config.toml
num_hidden_layers = 8
hidden_size = 192
num_attention_heads = 2
num_key_value_heads = 2
head_dim = 96
intermediate_size = 576
vocab_size = 2048
hidden_act = "swiglu"
norm = "rmsnorm"
norm_place = "pre"
norm_eps = 1e-05
positions = "rope"
rope_theta = 69700.0
rope_fraction = 1.0
qk_norm = true
attn_scale = 0.102
bias = "none"
tie_word_embeddings = false
parallel_block = false
init = "uniform"
init_std_qkv = 0.0463
init_std_o = 0.0575
init_std_up = 0.0662
init_std_down = 0.0662
optimizer = "soap_variant"
learning_rate = 0.0112
weight_decay = 0.0
lr_head = 0.00945
warmup_steps = 109
schedule = "wsd"
decay_fraction = 1.0
decay_shape = "linear"
final_lr_fraction = 0.0
batch_tokens = 65536
max_seq_len = 512
doc_mask = true
z_loss = 1e-05
train_tokens = 199500000
max_steps = 3045
dataset = "wikipedia_en"
Each number is 128 + 32 x the weight over its row's rms, rounded and kept within 0 to 255. Layers, rows and columns count from 0. Numbers have three digits each. The size before them is the row's rms in percent of the matrix's.

# layer 3 MLP down, 192x576, rms 0.0661, rows 45-134, columns 288-359
101:113124123211117126093166150126090092105140125146102124104098141110146192130091170118161118143126136112039124118091142162105135104186163180156099104135139135134164158100187107149112122092165145130084093164096060111177
102:115144125142083105120098156165149108139136162124169095166076106147106158085121127126160138126095151105179108158058093124080115127079152123125074139092108164141106119128090083149008114141139107084080154126069094134196
096:128128181081142141134120088059168121132079176165157136117125118121129161076163177169092116152140156110131197140100177145101136122133125135192123150123111181176159100114096103186154129098113139115159111152144123126084
099:111063086121037109064189133150172102134183138115138131162149120169134194115169119103094124116148156044045180179116118052135129130111108148120143123111185112057177102071160150138179088126116161104162128135156157172165
102:139158133180154139179126142051129106134085158158144091119139132163154146110194180115139181107162068131128121117173163129042131109013115123116067234106145098098129155123135193187100157180129155124111096126103116133179
109:136101129086150156100105149129175181122076145117134116128100113156135125131162149080145165150156149107111098151165072143129152145099121068138186146131111148138067108105106129157130126195142135066115172110080105143103
101:076129142135140189128127134138134095121128135136169115143138141131078091133128084185099097142124143045130086105120151155088110132150153121132089099142145162069123168099160130116136142103160057105079206156130093129093
101:159134170126145160096136093123147139090094139128148145131172111101130130133106147088175152163151088157123169141108108092119131064127074116171105170136131144135119175120159106157160105127138162116153130129133175137094
109:139116135110118151145142124094126061156167140102090104121166076136152103099102142093138151168139128124105087115140121142140144093075132162099110156103152135113136146132143187081122191137148149119084104046166065138102
105:107156170199096089110070112168078123125129096198183120059160092146120092085187083186122094168108141132152162162140083055142149127114082185112157124087174178187082082134139099095107091148158107129092115131133142141135
105:158127144117118161073161143166095109153091127103161095119057165202159072138109156103068132133137106159161177177094104115141062118077119134142117133085125127132071069130108163118098142124106126091115172123155167137140
103:102115109144143129122091154145157131174140104179103186137163102110125118083007134116118052127074204179110120142101191120109145125073097132081137101126129106111042156104129086081122158112084113162143119102168174112151
097:079155188089133142101134117120097118128165125140168075157174153058118156140081205202123138070089180122145097052181125093102162165213096115084162081105193132129110143105097103093149122113148155162104121115081135081125
096:083123144161108077172071166065173132104111105152141138137078191131119162049138094133157183105179155180125128113124105081132084192109134184122132107055086107148154113208168174068125149089148195150120105155136109160156
099:091129145121085145166096138137120124168145122112111143148100155104125115128120121114139113126147127127143157110089143160145144094172156128167144111125086084109097076107122193191158115111139121089136160138128130184144
095:142167116116109143131200148155108128176161191111116140166081192087145115139110089151089178106126080064085104153161141148156127139119147126086110164095120057116136094126107167106137131104145127093131155098133083122160
101:082119065073095116127193125113173125111165107180093156132097125195191161144151118104131073088131124126125144078118145093128113110143100147098117081148156091087123105160088110073167132097124124187171122083151096124120
100:146123117108148134123121128156124148079108150149096166120100192120099157065145134172109118177159109146170166132144102139032143147074136125146165118134168149124202132143102150054060102106098127128137107059170142087125
097:147091129122129101222180170083114135109151093130146131101165205105168124116130154085134141174173097198155132090070125147133171116154100160164125126107123203136131168094140135113079110181106136102133104166196119105102
118:111089117127197110117165115065141121128124200119130097082117114141124112130023140094146166122138096145156123105129162126120112092128144054095129155067144107184092118120139161157142119128135134130155200199124119112095
096:129131113136173130147101115128138189138161091128060085126142147108156080130058104105102166071098146092182073119113116089086181122066121111109084119109112119091191126097114209171089150170096183162115116109110176147117
099:137085214098152123151120150106066130111096135150160157105114122093151139096145102112129140099098139131150128130133169149108156120129107090164141135123088127142140142083156188148086048142100103198148162151079151048153
094:174064116138133147084153102110126113087171150131137090081145200173146131118120139131050107090116134114139145149072143095112149147181118096104113167080079074173116109151110124092100137116147109147066125130093191085114
105:111070092077078089106148142082063091135144128153160076164119103155099166164156121164171146129183146113122133128142160137022143117148145122100198136151186163168138127038201161129183085139082128123081151140170159115175
108:165109114128136150077177155106131112055108111115134106124130078165159132101126153067115109146146044072134094112152159104158168143160159125100113077116157081210076086112121091111140177152057150157158154108132135136111
099:126111106097211147127136137140136092104151082126125101128113126150125130172171103125078169136098098082143121162129133065116101166139137147121132151152177116087105127173105191107174153140164134167178140124105102148089
099:139151192137157155106130105168102153178117137097132105053143144146129146134142124142179129104146168164102158122101169206104114138118127119172097106121144099135092147139185123115145126118117112175181156170118096168138
104:184106106101098156099070136131198148122116114148049123162171085104099104179088076166145141108171130059133153192173160170120136143123107151121095034123128149137138177093067117074085075120133076057145111159176101192105
096:116093155164122117134104118091142147207142153157141116100143108126117158092153124160148092137080116174109087062171093128089114154127186167112085138139116154140131138109149176132139099117178116129111052147048167091157
099:102105108104103145171153128133114158104156107081135137115173107155154129196179148084141164116136143093133142158204122098126130112111157121131157065118181154095202075124149106119161138199150126152123149154099129143142
112:149191139167163084120121127155154129125118156148099095083124147151158159139140131105123130142088133128079092164116122161139129142088101157133099164180080109086094138088103062138119157159149066123100124141139163155114
100:069135138137143078100102136116114143155127057111126146155201155173105104176118168103168217104155174086133130089135053120111133056120092105107162156149173046080079081118099133110089159114099139139123114163123146079053
103:111155145141141142110101180050129116091147163147139153134110059131124137112127139091122110172119124121130084100091143089145139122138121105132102131136118141135197093121077153172076055143193147137137133092114097193152
096:133082093158121152171171132110037138084149144136121139104089124121114099179158114148143145144132148100101159176177099145127139101120065101076177089075089144189131168083065142141104140168144163087094124109137122148159
095:093133166132145161099169142122166183163116111121105110160175124052112109147138112088160172125138131154149115164154091105093109146052052094112158097119182149163138118135105173201137108101194116131162089153107051141158
095:141190123036072170127129166114047170159172145155096159130176132064106059112150150098124101073149144107059113117111168151126129087148113133123150162060120144149102152069178066114095199106085105111091086126122198102188
106:136088166095132088144156123105174130151103114103087131152112109083091158137097161174085163154185110147157155136175085113196166175144183085112089124128064162148135161144127160164163149115132133160132074136156065108105
101:132147136158161115179108116170144200117161107101088100138187069170107114098121158132160188083132125105137133132162116126134149154195167146179100082160095188116127160065131147177147146096201086110136152111121105124123
094:143119067181136094079088122143135079090070081135164108138128143137194149181166171118050124146203129172087158101104090085149101170105135150123140147103124114119123179152147112104108119132123166087102136154130134149122
101:101141118164094153135152152089072121095188139126121118172124156106156107142115124129111159060132123063153110119163123148156089129073090127045171131126099120075159100187146103108146126128132123127146132141130126191147
111:158119147106104136125088128145095129070094179100103162107055129113185136144086161120160112165138106112099116103152123040112083104130162164125121158119064136081169184114156100133127125129125138157090137100168170109128
102:143111091074112161125117094128154125146168170146087177176105158103150126075139148170161122157110114125153134144115196141156158078092174118171085181126132163098111108121118060106157148117049075138129089140077149130214
107:124135189131094152097139098180112126106110109089152110150095141122184127138116114158105080129145142139130100097162116112106108102112117083114135118078077155130121124161188097134140142111095126150135090126150113109113
097:129088143105103105145133130140149097084088107126134163168136154163130115154177201117156113088110136118148128101127125180111130131166083152193092156098175142096111123110159137141140148125086125113095077101202139095162
106:157133086124084068070134148096146097197121128115178069156113164133156111186134109132150136130109125111105084161166177136145119083159154138097163168079172155101148145143158111127116149117072160142138087091122060165110
101:069194134132192144189105120154188118138075151164162170136109117136124154146145176123129106142124142088110163192116147164096123220101078119129174216131150100188134174140150082163177119153136107142192160095108142143086
099:147165133185162082145064078102155170127131099167142142119119089106218159121068066138157138112128134151134161140154175117121104191115082121134115111106144089155160134137149138118136094073087105106124132122128155139172
101:102103109118116109144129128180123153156182131163116114088133068098094123121093130207136141133070154133154108140181120180194145105129195115127147108180104158117126073134122123125155166096155088203111196120109134166131
100:162181138094190137181175107066168122114137179157120113138156114179152126062163162136113087109133169116155094175101112109151119134163124118116153201113110134107132141130176122132150079159142131105145115143144102116198
114:148120131113076141105116103112149088141118162082040140134187165129107071130121107100074101128159095160130172114198060171210113128129110071166147161107147109129129129081150057094138132104118162116116157097139018117148
096:122114091106066125162155170104130164171102148183118100141100078180134134092074142095112125051104097137135126146094156118149122116183100139073100161092137069067103093155105131127163112173159041103089113110136121157108
099:131151172117169131144167110078153107102182183077120117162155175149166143131165205110198132097125099150142151159147150113107196143121136179183142116127152136110142145111174177120144155112102150128102192081109165127138
107:097174189113134147138144147142192083107117148113125105152092140148124152126152144091099109184127147148102131127141111121106086162142134107181126064120141168099161125123160130157151080083101143164173094133122125096165
112:076160133171122089152146135108121143117193118149133138065150162161149111093098162159139087156115136152193093181071115140150078175144110181141092071181120111102169121131078183179185128138159153130116097143174130119156
102:105126116126160132134137169097196128137200162129157189158151194184177151126140171161106096145107095145097121111131133156175151173178128104135142135151186091207158094159156148179162126086153199147163099114095143105146
102:126112114141110108149099136111092168149102136134170145172138095121143144145107059100072104109103147126178170095150117171119136135100133124081142117189118172134114102162147165088157089143145134125146106148127102089154
096:106161115110124132144117136160144120115154109102179104164128125128145124177113133095134116111096123151111121064119105090091087104107100074181088097110112137157081113115124163099111173080143192173150096147166173186148
102:138165143184089114179165130124191121121130144156117109082170117102129131107196130106114108146112083085136111097108185136123111122100122175148089180128088082141157114162133158082133165143132101101109109174107101108154
104:034184112108140144220049158166149168174101108158153121156128167099216105053116122180146162155128141122102151154174070115122166137116165147132140145154147097117061110157142113109146140160099129135152103136127106089123
100:105110126171153112114075146108076103099124154158094184196151125144155127131155103142134094083146180117169146142152166084209149104123153177128132131115113126139150108128136185081113170087095106173161121142127117126206
105:160113150125132133106135142102072108159096117125142077070118087102097108142127122150148197172110100158147138124088164108086136139159121145138113158101098077126109124176138222168113130178150124189152129131149089069143
099:126129136140096142145138137065175119119110164097096112091185200173172117158083091150137142195170137139103115160099085098087154093155148130109134099121164137035126090157144118178140134166125122161165116156118144140077
098:154129121126135143129134149154172132068144041152086141124074164124136127150116107146089147095071132150098196128130115162110200143147182101169142182098121108108166124095118128102168087164128149201126115171063170155137
102:079116139052139155142112126159191183153093075084158137230130096155151197124148201159170132121111170137132146120141106113123130159164124156151131102120090094125136156131140109139072104164144107138179102197132169153093
107:111157160117179128120175135136167121193115139132070184115116045122181152155175113157121103142151148137124139116129143069131132139109130120107166128183111109195122128122135118146086088192153157185158151092081139130151
098:128169147132120063104102113180100135117057129136127172192178097131121152113127107108163138103093134197150131133120083110200159150175083206143133125070112137119095091113138088099164085143209112143120103083111136126070
103:172107104057085133113143110086062113112108132174141174098157151095111102193148146109080111072155099142160138126112187149151156160152159155121088071086130043125107090081156124136126156146082170095113067107199135156164
097:163170170085170178116116167119126095101108106108205141133134125098122122168075109122185144105124105119147090138165091096050130133115167168145185173140103080116116099158130112150115105188153084170078144140159137107150
102:142111128111100106159120085084140096133168109133137111143170142096138085180098085066130143169112142121190139151153094098110137138130124135151134132099155130103159135086156135129112102183111144121119058142162100179161
097:089163091175144145161124135120141105122095126154072139141130109081125180158210137107124186150119142188065145108133051123079130134129118198106097133064166139139139173115130153137185108134189122139128137165180056142108
099:109155138138130077173102098169128126137153102108130187091090146117120148169114145170098131125122135107087156116172145124174108177136155086141173159164144104134125173069164084152128120138116104087074084125124089135104
104:184170110147119115085066122103142093124191139165132117101158137070099138119185121135122063150130089119153109095097077155086088072120090188082127113140101080084132108167148102141135174138071109138144070103157105096076
099:062090126043088084162094103137119149094101123148187095147153165124098161158086131124151123100112133201070122112133133136130143136164142105146128197133081155136133119083121128100147088084116139139103113175136126125082
098:129146110148152110125138164101112064100091113118169119100129117136139143090094181195161129125143052094181100181118091170139170164099119185167116092152135103170086134183142112167137156144134141160136176105157147171130
100:104117170184108102184126145116120139152141138161147101147161183081116092083072080163143140145113128091125125115068139158118099092056094075198158142129181087136156139173130135146118100184060173111070129109120141119126
099:163130149152165134093106146136103152141151062154103099075126152146128092082156127139115137190153112133140102070148141123162109149060129118186157151117166140132067112111166148159122106144139122115121150135178119091079
097:115139168068117094139138105112089174166147156172130139143164140086125084078175068157097087110143155079092148117184100057120092119158140142069102145081117153155128152161146131132141111155077084099102105115104096101145
102:101129133145090105124163183134120143100171140103134139115148185144150123090130148109137113155093152196122119122135113112131162193154095072167126178123119122147108208087093144158185150204078173097152125105105174120122
093:137067048099046157171079095141113097112043124156204095113111117090149129040083056136123148116129104161150074130125154124126148105145207100088172146083136146131115090124140059063118107116155101108119151161155087125141
100:083142150072150125115048150123086142076094105084121154132106118119166125152148099114109113129107118171135153138147080103113173143146072074125108140162063121117076115159117154098117095166189150127102162091127171119123
091:195122088177120091124149103156118144112126091173177087122098161149100100062096096114198127138161096033112138168109081131107128073144123138171113167166126112143128122166099080161074176086097106169101157042115087123109
096:145202128177107111162123155159105139109123136124089127134100154143138172103069166185142128097142186132140091116098144201114106128105111129139128097130126128105125095176148094146120044125097148114160110118181140136140
095:116116180101146083099131098105155110166185105161176156121091138122106166099152144184116119157132116118078124195113150155133127112157111130108190129171134127104126179158132081126133183111153139176132151115136130093123
097:127113153123123153121133092039135091118127143129088136189138122118069055236138123161108118129121146116157120220174102123117131179123151100105064122115134143113134139133127123113112092193019146159120103109103103157156
107:165137161147163098145134137140137158148121172145185154100148132140094143161139149167170144118133160161136145084095092094153142167098153110201094060164141086103136122120132137168197173136109181155148123125048149107118
104:155120190099130140133157115080088111101119115121096083171143137108101155106071078184200133129159121158203108138069055157141102102126165148182138110081198115167153145113060164084142084126134073123161168169133074121067
104:124138099085178132155146117153134171142194091103120046130076118124037054112147179113123197176122146138162131100108168125140099132112142105118097143123120160123113114105096121160168124169115151080119127133197126100085
098:102123129153114100092137137122082165122090177068158116140178088088160095113120140093040096112149129079119167168094125165138146113121113170145149085116155169080149105091131120100105146084140172142114147178116116054138
098:146113109135145132100127126088128159112182101155160146122099111137149167130154092073097139098132063095112120190179126087095072133100191158111153143141091110127064130141186121124123131130118133193113146104148128139163
103:132178093178129143172150175151117202094107172081101154044090080110113109140127106130164124069113133066127184113128119151152089112128148150090174161148117213116143083151160159133123155124175128094095130110138127097121